Weights of a small transformer language model: MLP 1536 squared ReLU, no biases in attention or MLP.
Each number is 128 + 24 x the weight over its row's rms, rounded and kept within 0 to 255. Layers, rows and columns count from 0. Numbers have three digits each. The size before them is the row's rms in percent of the matrix's.

# up: layer 5 MLP up, 1536x384, rms 0.0514, rows 844-896, columns 0-127
# down: layer 5 MLP down (transposed), 1536x384, rms 0.0499, rows 844-895, columns 0-127
up844 104:147134135113117099151098151111146125120130092133104149175103112187115148142115139172113122148107165161093132153147106146139091139107110115141129104143153146184138117109109127163134119152153117110117169117136118147150146163145131146152165180071120132092119120120117125110161109121089138099122115118148141115116127144149131090071139113147158125150137132129140097140128147145121080109119
down844 102:128106136158166148109158124109135153124111125150155152175143122111119105118131144125085124152153107086132139115123088170149135114079124153159112152106067136174059104155157137136136094090134106130158141140123144117114140110110128125125131123174122193087139145119162141174143113126173127117096099106072130117164153159144114127107134105097133151128135147212093120121139107118094121171135
up845 102:146130158157095097149109113124124122120109103098075111142092114101074123147132086142134129106113118143150123184115127097125111154074068136155117131137110145136088088136119101100129100107084131140114110137114118162148120129125087100137167133105109132133132121145157110103138144162127119143147075135133122136132127100134132107160119154121064100132076121122080132110139096133111159137134
down845 096:143127111128177132115125119119138161127146138174132136117125143140127138154089114125135104152108130135165123137121134137162125127097162112146112052123142098103180104144105173102140100106081148101104173132119130117113119127115125141147095140138107121155109130114089099128137185153108130152143150088106133078133119123151115172121165098129103122135064103171176145098144148087093133113114
up846 105:116114117156163106122147135094120112110140157144139151157140143201144152155106146119161127106137120117105168140119131121122107159117170113121154113131135130122121127128107110126122167127154103106154139077136140115152124106110167168191133092111121084138153141090111130162141161148111130123130125144103119155125111139085141160114124123091136127098102090101091116222195135109137132097097
down846 100:114116129206117088154149114162116126120144097140167140161143181148151147157112177097136121118158087088131111158089124126108072125121112116126135142113120141150137125118101134096116127147113115140091123105144155106143170117157112132132147108118132153142136149136097162108127105093140130130139116117145167133116142118059143119177114115099122147152155148094090107121107138130129137163197
up847 099:144130125126164139118102130123133083122082148147117107157138150121124113175163187153138127103111171147062108165099141159114074142099118096116129187106124134157163126104124134130134117113174134092127118110117120091149114123146130109172116112128120112115111096113138097090107122129116153141160103132113126116123125077173139148143147130133151165143124133104126101104092112162133114158106
down847 097:139129142136137111182147126112139138137155118106114122165127103140133133094223060149111114133124138124175166096165098110129145129147107114126146119163048113154068094128129120161121113103131105105175103095099114143085126154121130079146110155132133181149118094144149126099099121144181075074112137123160109149133128180089122161090099136109109142123130115125122109112107119101150125113128
up848 102:139139083127130148127140151150153106113147113063114143122157090143161143152086155171149146125112131137140112153116151112154142158119151097158129144107180162100107119113144144143096098086111120109082117137084142128083124135090157125137125121174153054140136145120131163151114140144097120149149146061112119111090110077161147091127148131146114197148110094119123142113108095058146130123158
down848 095:143112109094053138130083204133161079146125089099120139082182169123120109122140117098108176121168137130065123116146131104096122163099163070158125132139119117119122082123155145115102152144157135127125139145127122127132129095113132082112110111082176146128101136084146111126124109118109147132104149150139148089119088136128125158128112135144116129117072150108165064098113111141119138106151
up849 103:155135106119110101143119154133107095138112136117100083138106127121078135146127127114148120091116102164149121114129102157118156110127129148138119114142129171104157162150166093151082141119126151112128094136126135126104118137092148122128129102125127095135155119097062144147153139108106119133115118118113088111102161129106124140091136173094140098133124173132133114095101118105144150095168
down849 103:122134115086104179069097080078060129176121135092127164114085174141123133123121092123137106090121126140149123128101131152098122152115150114174127114184086187069146138121136080150163156136103128143106111167119155088115133170112171124099126149156101148120102164112126080094150092122122101169165082154114116119107104123152094122162110142105135154135138165161157143152148090146096150135172
up850 097:094170100117113130094083105148129112135126121110138108116090095123115131118131129153108137087136133133136135146141158120130112161175146152115153106146085124114099169109153189157112180107142157124133146118136075154116158096099149144127175129114078095143111140159111116148109092166094121136169164111133158133126112137096127128132116105138126111105104137079147108132116176151147099147115
down850 095:120080076127149114087122132121104119147138117146160109150125119122107158106167146091135124116134123136110105124115141147143103137148101160133167165113146107103154109121131153105121186145139139142113124088113105107137152131103146190104137159136123156121093134128137096156131113140112109125142130106101119123163146097156180118126147158102165133111135126115120128113112106122117124107138
up851 096:161138109110115142126133089162161108128132147131128123127115092154113110107146159079124107117125155103115139135195118117113082136099138136128144082152083189189091160110124125110184130146137107096115130139116138143120142165111103123135137123122088134060178086142129141119102149169135111161136131129142135174103154144123141107143121186115100097095117123125105085102123090137105131129143
down851 094:099092114140159103171151115109120169071126127147149125111129125135164163128150110137159113123117155147141188118111085146129127125165109113178142121089123096115115141130123095151083162125122156174162072154135137134129104164102080121130135119118173098150132160120150164100138116145108168123130127102140102115154134146096136124123153099091160182154154109106104182130162181113149122101087
up852 104:142154138158112159138079121158126145108097140130115101134149170139143113128138103108199088098127169146125168132117177116087132116123131130142117130131096175118149169140133169132117143071135134156088098165136120122130128118120112137140143087159153115123106142114149140166089143119124118110158107122101139148094085140155152162144182087140067133104107120106083124115111114101110151114132
down852 100:116118116142124112098115127149160134148094149153131116146136132082126126148129106090098134104123129126109136159139102136124168113128129165162136165076116116141107135143136117117119198171158102146099135150155132169137167127111125084101132113115114136129164097121127145130124123069125135078124147145123105116160135162144105128119107169141111123134143092161146106131165178161160162170103
up853 098:090192137069162096129111150118142155106100076158108107131084152132156117162109128097129095087117133101124130172161116117128101132075158103155136154159114135124109115181150081146149129131138124100068130131101114129120104114064124138135104117101138112178149123098079173139139087111124132128147119107115165125141096146180160087120130124128089129110119123137127112147145142097117116121129
down853 095:165109111125112098105185137150116065128138193144121137137124146138126095126101129139124159148150096125101060138126108156098139145165129116143150054154151088118097128101089179126139099149134115114154115093134153101140105080130126145128147147145147149146138164126133118129113132124135102125117141109136126133103148117161138139175113164141131186150097109118123136107129134138121118126166
up854 098:137199185115128097107143103133097099113150107149119168167083081152151125075130120122126127121099168107143078142120121152162162170125100114140134097141109116132189104131130119099070171094119152147125132142154130116132100154132135157158113133135104133077105120162152087157133105138145122104145096102085129104129139130144152065117140151117159128097123147074102117098119152162081117133132
down854 100:116169165127118144116111164130126139119168155177130134134119065134126123137105116169137108135157158151126140109138125127116086146135119156124114074103161105134188131122141078123128161099158101114170137115119094177140124174124125125145151146135105117154136123137119094127134079108152115111156152091126103127124104113093104155129113099188117123102126133161108154157153146141143104145123
up855 100:189157149143102129113153151151119193106092131128075048123120115139136096114113115106141101142091134163122171121093120166121188128129124116133113116108119119130122131136145128161149134131128145120122136096135132152138125124095110112131117127122146125116118133127084123144132126147161073100150130126111158106095083145111151122127119155162160118107122121089179125146114091124134118123128
down855 094:144108112136097129145113176118105148165107129136134107131114132112106152116067170104108142131169079174142124077123118150142124112127109142083119112110116147127117149121105132124145165153141163155136131125141149145143113154145151148151156141155112145121151169071162106119092161089148121125120097141156139142122162143129116117164128141120131141119152142137126140157122136063107114109121
up856 105:120119145170096117107111131157119123133084154130125101108118110128096124121129157101127112068117107162114161067107107128121101114141103133160127113136114106099122112142095163145167153135153150186161161119110078150136137154120096108126155089164141120108141127084115165145176137132137128140134113112153128166128133100113128124134116164102156090175132137124168116103128121123098114127134
down856 105:126151150124158085120163127100109105152099113085146138148143094158140133163160143128094099147159145148089134166108121123104178131104125122124143110146142116110112109149117149137128140205123094163130087148148157167140141123113145137118124137102128114125093159177136143090126123150130141146144115185128150118084147140093151104153145113099118143163095118110082106141099138106137133109118
up857 096:170143105196141116129121142121103140130085086132105069175103076140147117120157120165123108092113133168113095157108148165139109149144138144145115177140126100117084144145165111122137137140123136106115134114101099150132134137136117096144143152099141109101131114089159161092123115112096106131153138123127135143145121150186140087132117144090115133132089141156144177120150148155120140107130
down857 107:116131151132117107168097144119101156125182154140145082095137135141117149139166120112137173116163110094168136153117124120129122142112122102124147091133098128127123125104125219066128156107112153100151126108104125114133101127132089161091166094126126159127105109156106060116186118125129111126146103069131115078137122110114129124117097144136131162108116102134101133127151108160121146154110
up858 106:119099088126117134130122144099098124133135126125119101116139095145132115120074113145158121111130198121152146117160113125146075139089132115165124136147128110117136091101172104121097153108144139119137143128104127155157140177104105092126102136123120123177107150130125135131127137139075142096113129101133123161144092186161137148092130179132108095129126071115115125141084118137178115110114
down858 101:128131143119114137137155115123125123159130114174150105121137119110093096122106090142116134129090084141135145117112107131128158150173131128087121178127147091141088137162163141125095116179157094116165130053143157124152141121126134149135132126182131151139171111114139128097126130118087126110103140185116100140066123145120130087126127121077147102151113162107120145099119116142123148157127
up859 100:110146176110158115134102137139108093080115132076127146134099120140134131109112111160136141146089121139096136111108121120146134122122106112171092147118095137104139098132125133090104124106111157124083187121106108139141125125123116126138132109106109126139137137146136106134120147157103126167121119109125128139111155127149133086160111152077117143177096116053113144143141131118126158116144
down859 093:159156163147097113136145144124122144141138093146127126171177216106091128085126135095120087134157127128119142136128122129132132099093145079136134084113143128133122128100115113148140125061142127116121164135135106113130109059106144123128087127133120139124109123151105099105133186139148118104110118090116142163145154124128131125110135101099144163120152120163101118146142138109120120142153
up860 099:112143148137129104128124110140094087104141148096134110089091124148113131104142141171182137100125140132152156096141112058070103132111115109152153108112115131126191124126128149150132118119109126112120169120108104156117122109131130126119150115133125099126162086126140124126113085172131132105213141126154155134112144150138151101115137176097120113167106107082124149128112155143162104094112
down860 097:106145160103119107187126121172152088092095141116128114145172139106119121146116139100142102155156123122109098083107108128121150073127108126168105192106141109140097163104151083187122128152120131166129122128152139099137139142137170100120141114126098109131155124129125164130145124125144096134136102150167088134138122146095156095159094113107162138123128102130127092126148144144163162159120
up861 104:137140129119107088116137115117135059129146118071097148121104101221151136141123186119146139132116122129125126159148147088113111162107158121135111077124115118112054103142116131121122117126124159118123148123107103106165091109085129119137170140088107124122134128154122098112155128168099144166140155159134178174130086163083136130160177147117155141183108145121141104109161153120093126134121
down861 099:170161139128129106131113139179115170109157144174113137134115138137090144130092101121117127091137111131087141165144120115096095147108147177153128132150108132139115146140133114160120126088108161117140121134119136137131113108097143158131153099090110100150093119081110128126134155138137160091142143110145113110149121129127163102104116114139081132073193132147118148152214144130129088131133
up862 100:165104108147145132168166082150174134147154098131102197150109147139098149158151137070146128158142124187141151126143129127081156143135140082160102142135118162112140135143178113135113148130141130126113079116138158129142097133137125127114109177148149097131150138117113145146130148166126160151154136085167131170153111084122154112130120121134150143074104113101122066136096151142166154119134
down862 103:115095093116133138128072144104148118103155143144162085124139120115093132111152119144112156127152120086103138100085082102131153124102158124160121122124126113128137158144097130155154092130123134171154158142107124124099110138116099158151131120116138137167107122126097082122115150126072122138106121108100120102131139212121132065149158137095085155116134125114106146101135097143113085114074
up863 099:147140128127144139105094131135140138135113173114119101170127143159165151108129130129126096111112112134129135193111123105113128174076110161138113100134080135112098116191143118120160089155118119136161176133101119118112105137119134136112131122159121113142098146117148143129134097133116122172146106124078136149108131151151150094114148152098116171172120098075121135114117141191124107150111
down863 098:110133126127187143109151158147110166161113123144183096148117127130149130161178153149107091147114139097119111127071144166139114128147134159093131104141155111115085159151140129165144133136099129136136054125100106115108121151145134127154155112132156096104111161125115108134145115090114121115136123152131168106141113112111117121140155107169148122132123132137125086133113109139117141119155
up864 106:080171137132120083123119118102117130139083126131097139157137118144152084141114127097193132115139179114112070127111113104123109105120083086143112123096128165142153148113111131128100148114122146098150165162133140071074111168166129148144115102150145121108151133083107142152133149131104108123171100144159149129139137098113126150120157064133169121093113156137117106062134106082107158148137
down864 102:126160102096162106094129136118142136128132116163090148115107073130129116127120125130160142094098121138125124071115125100104105160141123143167131152148113190121137103083138135155116153152158169114123115113108141115090143150127114135148103114157154178128142102087127141117125127124121154154123143137146116141110162128140141112091121108136115117149111115141176157169111093091137129098124
up865 090:135126116131117108121123115143108121136132187133151128118123147149187144127117174105133122129142129197112159130109170100126143142159127093097133124173169125147112123103140167133152160130087164123143155111136110128126148205124118148118112121064160134132117159121119194162115180102110095145120109121113107120118131123181165118153122132150133138132113122125092111146131116115130139144145
down865 086:139123187139095112144076156150115117114098121100143165141125143128127099135149128156127135099141151094151107130135114098141130130164135181126111125103094137140126106115117117118092167115122128124105143125088117119100124107167192156119147100101151152121105125117109123152135105130101157144115103135096141118153110109136163128139127143109117050133155115089081130163133116171101085107118
up866 105:119177191140053101129142177082078129124127148075131147163104117124134172142123144109115110103155115186140148107173155119075126091126130101135162157125136123103103086116116144152116117144111170119186156121101108125134135116119141118146161108113126075119119135111131125117097152148161156090140124106151162129140092160109146086135123125111145123128118157130121140132121143110097152167113
down866 099:135134140138136088086133164118124110108157161167109114129128148134101071141112129103161143148139160128165141183107134110101109119132129118130121113130112128121167135115129087096108163173169112118142107140130156147134102108142101134135108154173097098113131143134123086102121128108134137102138155181124142142134118094147114127122090122122099127115119101138150145101117142178110120140114
up867 095:122124108112122109152093144132090075126104162126143158170144142148189129091128098166124141117111140108108155158104098109119141108121112094146117175118138039159109109155112115091146125138097120120134114105096111107112156129132111164127115131108174098141127132182130106127130159137132162095154147129174107140143116182125139124120161144109122119084151108118103062173126125111096147114152
down867 093:098122126133103137103167116152170137148142111101158165159099143120113153137167139143121131132131109152127131046154116100074146145121130151113145092115114137119127138094078109153119157169141093124125112117141102121170081140137111086156138108124126110135132151097132205097110120109126097149166124074102140100143141074143162095137162088099120139139066140158113164149125107126101093163136
up868 098:126109126131125104163118155146144115115141129131113128130139098129108087076144144118148127115118191119177148151132138115106122103140147122143165115099143126178147150103106140070092126142144139133110130124096099119171094143067123125185113128122160100108145088125131115117096074132122160145137133150112130134133121135146132136099183099120112131142048135112072111170127125124153129105124
down868 093:178113135175127135110135152136134130125127129134153107116124175095137143089130134158137113099133148140127085044143129095156135131126150137112130118121130141144114142166117141125163112098135120138181107175150154126103095182140136156120094103102088155136127099117127121101186118108126119085149123154112108112113077136156098114104126156135126111129145124105151135183130150125095143126145
up869 093:162149134131142098106116120143140133124083139163127126143076106110134127133139103129146095103080122129121125145156145156128146122144145149147152185110107108144141106162148124133106127134099145095141119112130053116108148124156118148143136126117143121120146114098122101171152078103155081118159134123143157140113121123123158075129127071098162139098123125100132142125137129178127110086117
down869 115:119144119127135143127129096135128137109182115129101124149122139142140113101133132119101142119089108129114106119140130092099164161125139102120138075169139114111122182122137225044143111112121146132193140125167121136123080143128141123115163121108142137114121126152087154112152166086119135107112124067136139095116111136150225119175123165125142107124138121125147137137178104114129117138124
up870 085:097172103139167130128133109148171160126113124110086137127126099106140067121165136172152115114124131124096128138177173133137125091118124137165130121111161106083102173093155150138150099128169118140114106150123106102115132125104091139158144109130138120150139098097112117140158109096122107151145108113089115098172121125121127082123137109127124125132136125095134139118096127154155088108137
down870 086:141184176117094131132158127106089129112115130106155151098134132156109223123148143114111146132112111135181103076129130123116154175136126134137119139146112168161128123113116138139145127135102160134162182144139134156154123098121123112087146127137128159106122152143134166095088144142086156111113137127152145156087097147133137163124121153172143136147137130096106139106114151116148107132143
up871 103:132103135110086137170117123120140134143143131146090141117132110127151095131100149110135164156151142147104084141177131137055152103158121134137139157112143094130112147120119100148124139117155140136123135101102170089144063127119142104157109120135090119107128162105097104112118074142128138167102124145126132116046108157103148154108174137107133118154113164092138151157117130121093112118124
down871 102:116125086134139147131157117105151125101081121142187149147147087110117143123103172128138131106117128123112113127140145186091137132176091107093141134132117155163153154111097124157113116164114111121133158094133120121113172129073108123132164106125093139109090151091165126129148104110154122128145155120133091150106129174107156197118124135106143153068092146118155083105119091105122131133108
up872 103:103147103124152132127159144143138126123127116081136148124128088151118147092118109160101149149095108121122138102139120060138122179150131159147137109136141163113106151120169184135140132139130191098105119108130150125122130142117106133137167120122119117120151114085097072110125169157107078114117138109146142147121128145125117080121134115095134153145109156112108131201139125140048125118108
down872 111:139149094116126129136130118119140134125204129136194115122123136148151120116133132119139137128141125171120137136137146125128105098122105101134117135111087143132148159124124046023123099126145105115114099142129161154147159097107095123121108126140137147146148106123158246126112109087154140118140105056134092097149143160068108113126073137119145158101132129141107151159133107130131085150116
up873 105:130118150162136120114143170157131148117113102138137149159119108170114119122141116150147164143131095161105143127166161093109104162126101159142112150111130105168136098122120168130142103159147174114121115104140125167122053120145150158129171087140108111143137105141112098139118134114075106104091117144115159125130124147110133150103102122102171113158085144083082114114132117117103106116130
down873 101:162115122101120126121126155137133153097094141128077108118183143093119136134186144149105121160141106104170164155122143090156156109108143082119160096108101140141145186141108126124111120113151119173136128173135143081141125132128139115117141068113181100116124143150127152093143173129136116168140071129123118131149127143118127124147150136119142118136124151133115108137189119150157130124128
up874 109:151173124156124137179162122111164120120159128143159146124134117139121125087104111141134069120146186141123124166073115131152116182127146198118116116129144147117137115076149107099096109107126148127127142154119141107121135115142104112151150119105105114138146147132111102107120130142130180134123129154147113175121112138116148137111167161132126124121109104125091117184127122158115138127145
down874 103:152086095117129138153109115095161128129117148110139135128118125136157122106131152112136133157095138105103133128098114172144119113124106095146080142115140120137159155114162129152138102139103160141162128177174101136087141124154131144146121146133084100119150155138154150154139114151137138144145110146127114096137172154126099111135146206067158094132111129166142111135109145143198144084155
up875 103:131150110139121083121102131104145135116143134172109122135131094139094147157068137100138093096122119128132176129132110121150125174143149154144112126112113107112176163137120109139135139142160171164172156152106086140122119107102131123165136116163144085098149156134119099156175092132122119136140107122101137131069097129170147154157181122135100087117146197106124123112131123098104095151124
down875 106:107147120116193107126104135103139126109188140122129117128126093143101119104098170132127122129126132126150091100116110137134101139120153134141131141129215143108089153114137156127128140145153100095112136161145154117127126151127096061125134171130119128138147126137137200156110124109150142156114134138152125160133140071178164116135154112141117142113137142109105136116090139100130133110173
up876 102:148169116129141108097098086113109142122110144125144158131112091118185158149139145079140135141129121177107187152124156115130096118147155079133103116141157100072160180115132097108116150126132139110123137138100113115144138135106109085128185085145095107156141146146115091107104147136118081123124116167090146144080140137097130110100111163110112141079102132134107153129147160156112127145139
down876 098:120094132106132128134171117151138142162095135146120143141128129119117139114146126122134130178130127121113122148125095134104119146103131100151142076116150139109140140157100123146152058108134120108107117079125137137144153133089101117181111085094124092117101093130078137112107162138160116125120140156154118118126125160139112144143135144154121111094157153137155138132189080169159132164157
up877 099:126135135140115114098144120097086079115096176129145155154126130120099106142109111102128151114106101098074147138121137094133132115126142114150126123176120160169125119142131149134182144145132144150123182109116109163075119140077078150168131167129127105140119073158116104130136086136125148134126108100136122104095128145138143120138158117115118063159105155138140121169130121139131194090144
down877 098:106149129145144126121146156086136116160120139073094179093152123131123093125171115158106130149103090173133181117131122127148100092142140130105106115117139107147159129115135091138109065134097123163136110107162120124108153106085127122133138137144146181150149124127137157142098157167123145178160123110105115115133124133146126115129099134116135109159118115071107133134123120131165099127141
up878 100:166143171150177104116126176161115137132112084138145117180082111127107111130135111120125144120079113127147141128107152105126126118181136125132167091123175165172109141147126136103122155151069140167129130145132115091121136105119133144124149129130104122110152104126153139157100150130072137091106132171123106134131119132134128154119168071140136158125118135117152157145129164163082131141149
down878 103:146166103132115151128122129093159133129166142129077154097146133133200182114142141137105136128139106146116098111103146167156178128146100161149123164109130112126132179104131161080106120157151172153108119151134127137152116147155099140144089097105135102116157082114097112154108175086113125147102118094140134152147138124140143096134094131124143090139139137119144105116105132128144120136153
up879 101:131143122136125112106103131146094125135097149092146096096118103099105175140135124089123142109145115118083130171153147111138119115115139105136154078134115154078129189147144163086131152122132158125138129115131102094125099148134128100117144116137108125146114109116084084136137131119093108121130099106142122107115129069147130112185110129100120115104131147077118104114140121117089131134108
down879 100:163114147110134162070141170117133174128142109130155114161109121158157097095160105152142079135145117163099205151089122154190138150149118105132115142167155137117146120111134119145157092121149123107133147156140130156093131141135131131107088153110117130185158141142127120097138093126149104127138078147122168095154158171151093107080164083070082149121148118092122095124143184151107150149138
up880 097:142197139162178110115084126129140142113137120126153151157092084138132182084131103120116122124129133149146135124106148142093085161079163135151123167096105169142171100134130127126110113138126119138109126083126127148103097161140107124161152134126131120123110114111126121134116115144142140109126110111162116114126138124139132103083084156116164147164108142137099152116136139165098151094115
down880 096:079132157141174112113210121103144108092134126120164177135108164144097125137125150130113123103168136103148145148151121118104109139105185110128130105167089121100146121118161084123141130162134143147109152102151127144108139110152139112126133147125093118097166186140101130138112163146135151104117158100131146116174097164137136133149131108123155141110129145138146134119137105116153156127101
up881 092:144141189136126130132123118139146121102139096101124103143144128137116131099138170127133129094127131130125135126146092139120064123111120159159130124124112113149139164105101162155162146120109093096142122117129108145155140148135105136132085090159084119095070130119090138142134099135125128141133116137140062147107099125084145142099137144134149151115130135133131102154129114097127119138138
down881 091:137126080102140146117102122166149093117155123130104120116086118109152153128161136118136125116087151126149148102126136099153182149147128097139142149122151135137108104081081124112147099101132156091141117156121160115068152127161105154108125176105165121092107152155148092143151112146156118119123105091101149147148085111098144136158114109141126125108154126087109096114070148111107113106149
up882 093:088135124140155112139151120115175119148153180091122148164122164110134098100136113140137143141068178159134107139108139129124131158095149132163105107143086107152125125107127090147184148121155165105164186146104132140118106104080112105117116136152104120174133123117128141138117123149132138141144134124121123169115143112121165124134132112104100093157139159139141083144095135152110134164135
down882 090:163094118119083152133155126142155069146122111129139110116204165134120097109165105091104166096149120116083118121170105118127121148174135109119124152153160137119093132104124162119095087103154109129104149112161144131129111121127093101131114120095114153119131126077103109138110143143155090136097141108161116139085091197144154174154083167137134134136118154105094094092129139129113092118142
up883 106:131138138139115129092118146109147125111116134145168158172128111111100120142124113122147127084130125115102125127105118121111143097127126119118151119136120144113109150127116120180104145117109128141155136117125128113140147121082114131159097163082094097141138134167154120119154151153081122153124118127141116074078130140130131106145160183126099121152109129124091071162093141106129160108139
down883 102:082167142097145118141159124085159165147129137127140154082134100128155087110113156114151136138128114126136127151092124144084088101153144107113114110106144112135119122098138165122091116141143144098131126139114120119090134145138145104128150143129092149131126146104136129139139135122085117125126113112119125119149161154168130150133129122125149091111121156117104124118116159088156148124120
up884 106:171128124148103100179124137164123091116105107129135120137089103135111104115130129115126129131097135162097131127121110119126114112104107101143137173132112166117120078156117099157131129095145124101146156116126136117144137092103112148127134141149136114112088132132131106111100125139114144125163098123098143136126146128140154113123128145115130091154122100145125144104125120142159137137102
down884 104:117105145123152121127132072122120108131157150146110103184143130105114169140101139133111148135133089113114154138123117129115113151132130116114093118101132104114103150094163089164089140147149128144109148155083175120100130103140117098091131140131126154078107160113131145115148183130147140147103114053146140150112085164148168156105106095122133115153147122168139124133106154124126139121124
up885 093:190127104155114131129154107127121124114131087128082135086146124142107120174140123099134110140141162122130143188136164099117128148143102119185151147132108160104164098133101114138132111157142121129147121060135135134137136165144117123144131115103112082120113079109153129105129065146109161110126096127109095136095132153131158145122152109136134117175125129135159123141105116120142139118119
down885 095:107167152142120125104146151139113184159138157103148103159149162107144109106134120101105096167151109119158153158118068136139127140118147158121135120115123120138153155120084108168117099130151125113064121174127163159121113107137149127105169137149152135068115141176094142131079149132130130098125070110136171153138149113146149103123122117148127126114095139121167152099136159135136108115120
up886 102:141112166138120109111076124168128099130125096124134125129168126165091140118161128145120125182144215112137147111132109123145125080079155125129131127093109112167120142148116135097138134137137163134105110129101137115136130135106070118128119141169087112106163112117176139106115095107149119116109104121102106137112132155101220115120134105107105098172128120136114101108095130136140119142120
down886 103:126127148122123126142178122131130100131216156143110151142124134139138101134106128112123150148164101103091167156114107129140131133129127127150122138115151118113114133159109133052119141103160127147145110123082144159141117134155151135163158157145090105113115154147121156130145162105054133082106090063144106124173140113111105121118149125153137141115138130157094143120122137110150131132048
up887 100:158110101144143122137128118139121127130132109113125143144118098145117171140144094158131131131131131125116155137098144105106128172116155110138103154080123185117116148151108120146168102094145162125131111123132134165092103172111125123150119131088121121092109170169109104124148105143168116128135100125101151163154148074155136126131139143150120095199128112105120134159114126168120137145131
down887 113:131133116128148144121103114147135179150208149130124128128137118127141140127166126135131116137108131114135101125119129122133126154141154125125142094168164114129157090136129231052132107108119143116106136147067071123165101123118127129078154163112166116126113124129085048143124153144139137147132107020141144166166112129142107145122121129144117132133141136116116138123135127133123139121129
up888 098:109115150110142110129099126133120129118125104133129147119127138129108169131087126150098101108121166170101179177134136112083131114142120109158072126164132144099160124104106098157090108134115131126135141080143111161148065146139116112150116131132140108135125128165134092146127142105104091123121131110126154113113099185104161113127137102110129124151108111098086158166112114189084116128133
down888 099:155124117125125162151133192156125121141126125152153144125129144130117114071119128153122098129137116110128128116166108161122153141132148157144121119122144125131103094144111095190116151143107093137158129116162134115142113100111121110083147128123130110136081148105133123121095116103158151088110140173139099103134118119120109152125123139083158175150119116139131128134157121138074106169099
up889 111:134171102134154117084095120152116133137161084107147185118117113142163135152133089078141130142114146149098122130119100113122137181159141137149131132137127097137157117155152138118136104130147141116116128134118111145160094136128106154129111120153127135098108089110116159127162095134132130110129110104107160103105096104130124112104169141102132152106104100107100125118142116111145134150127
down889 118:111140116110149122089089108131157121143046115113114130153107137105127134143174133129110118110153153145129142141103148137129084125120131135124116135132104167125133071102100096193118131124117123108114094104121111137145098136105111135140121162084118161117142076132141111146137096087131118139119105146159138156145120137136148062141129140138138080115147107114128090127100127129108119120114
up890 085:162156121185096103120162146091130105082109118112099147129065142133135126142120142148159093132118159115150116150137111125071141138111140136140123092136131139113170090143137071151116158106151124166161116123129140111117088087134137102142160171180161140153118096134139140145137156132127111124136135132097074121110163122149120146133089119145148121109084095109112166177143149131133124127103
down890 097:081130113125105146157113128140105138147183124102120094140119140117133111117130143165111091147088161119124131115123144099154108124116143142127131107150162108131115155097137049171109161095131101148105143110150101138127127118135098127105134117121109130095146133149151064133097103093167127130112142033148134133166119111155103103138126119128145116138130122126112193151127119140107119165106
up891 111:102159134160128130137129093130086087110117166101082131123101126133132131112121161168134112133110118143178126154089134082134151157127142116167091152121130100138162109136129155105129114126117162106134128123136135077114112116125103105161129133118166128150157112150163151176123150167140108133156118139082150106121120103145139123109125135115172096170092153120138112111119178134084128123124
down891 107:140148148107117156128171133110132134179084117094099123110131077130109114083104115172100160136147147144160112112130132133151091120104165132150100106099104121152120131092094134110105165128066115147119123098114110120124133104113113131113130116110135134097117120121129130122099137110130122160154157164159127111129153112137142157134151131160153131137143131127140129112169103122070127100113
up892 105:117140107161179126154139089138138157108148132097123127157070151141152126127159109135139118093104098131085114150109126109140159138196113133137154122180119135141119129139157135106087121117103149083148119131120128114184054140124151127148122133123196134148131113113155104168113104142098152130136118131152120170114131189129168139123152139127131125125112136127118118126128093115160086074156
down892 104:121142131139149130121074103123164138137171108145154123126157128122109131114187153118111126108145118094099129135166099144158101132103163097118111143178100133118085125115134149102122095096119131134169159115110106142137151144111134105115116168104137089137097114122113105141094115129187158106124129078119143118106123114131087109063141128156111159160142088141117142071177157106114172132154
up893 104:121161171182128113128118147120123077119133138101133135145128133117151119116083128119176116106092136155128186089099097088128102092114131114136128149113120122157115126152097158134093136102080130125132208113126129151143126080119157126114161103132135101122134100122090090158137175159128138147140088160096141124161126134131175132102169135120140113197104133126100110131139128144134117123136
down893 107:123117139146120162148106159104149103130116122098118143095135118125126129137137150110141094115172165115115100130130117151110146125151148066117123126170125148165133140145110134106149132131120133123115136153149131117171133121087156132114074111140093111122101145115137128145166129163149141099143128151097151129175101168145095152116110137184143098128146177134085153142163112144147117105131
up894 101:095154121113086124113089122106075114146136150117161170112083129186126150107104128091151130100128110115119138109157108077111124128126156109153116122095139138125085090153127116102165119114088172147118093115094139165118124146109125116130146132081115137123169144147139074120107157168128153120150151123071082149112088103168143079158157139117131113123131110171075157153107116153099141116122
down894 094:100148113135099142187138113116108087120136076112129145123139118144135163106176112158163128127148131130125153105171135144115084142145158133158131158128086128173156087088167154102127095145158121134099151143115128159069103128102163132080129118134157121130162107096123123104103116138139156145129166116138092125162132087185107148136158084101125135156089214120136119135114141115134117136139
up895 098:143118141127104127111102120189144104098108128134179119150090128136105108088109123117163159141091151169131122179099140144162161148105153104128131124133165110140092132117132171166081151165158110109127140105149146089107143137137161145151141161154135118145101127155142158140122078119129140121151106113124108118105132094095154117119152142139136137151128148151110059100116131170120086183138
down895 093:131089100140156124157166150140175173113106139092103086149084143118164096134081143164126161182113114091106098123142112105082113142175113122112159109107098160185106108138106134116119116130109129123120170106127116130143126095090139117114098099113099103125115148100133128129139122144139106195104145148110175145120103142135148118124114140112105120102127157111103114093148146094113155119137
up896 100:158140120139145135115102165149157081143143073137146124142117138129100109165132111112165141117139100145093161106116167115147089119127132153127117128197160136148123157159151128136164128099073144096118149134161128150182122167132145096140123107137174121113103131163178126112101110091167119113197134107145152149119103165122128117130163169141155115097113163131139126152088127089151119107115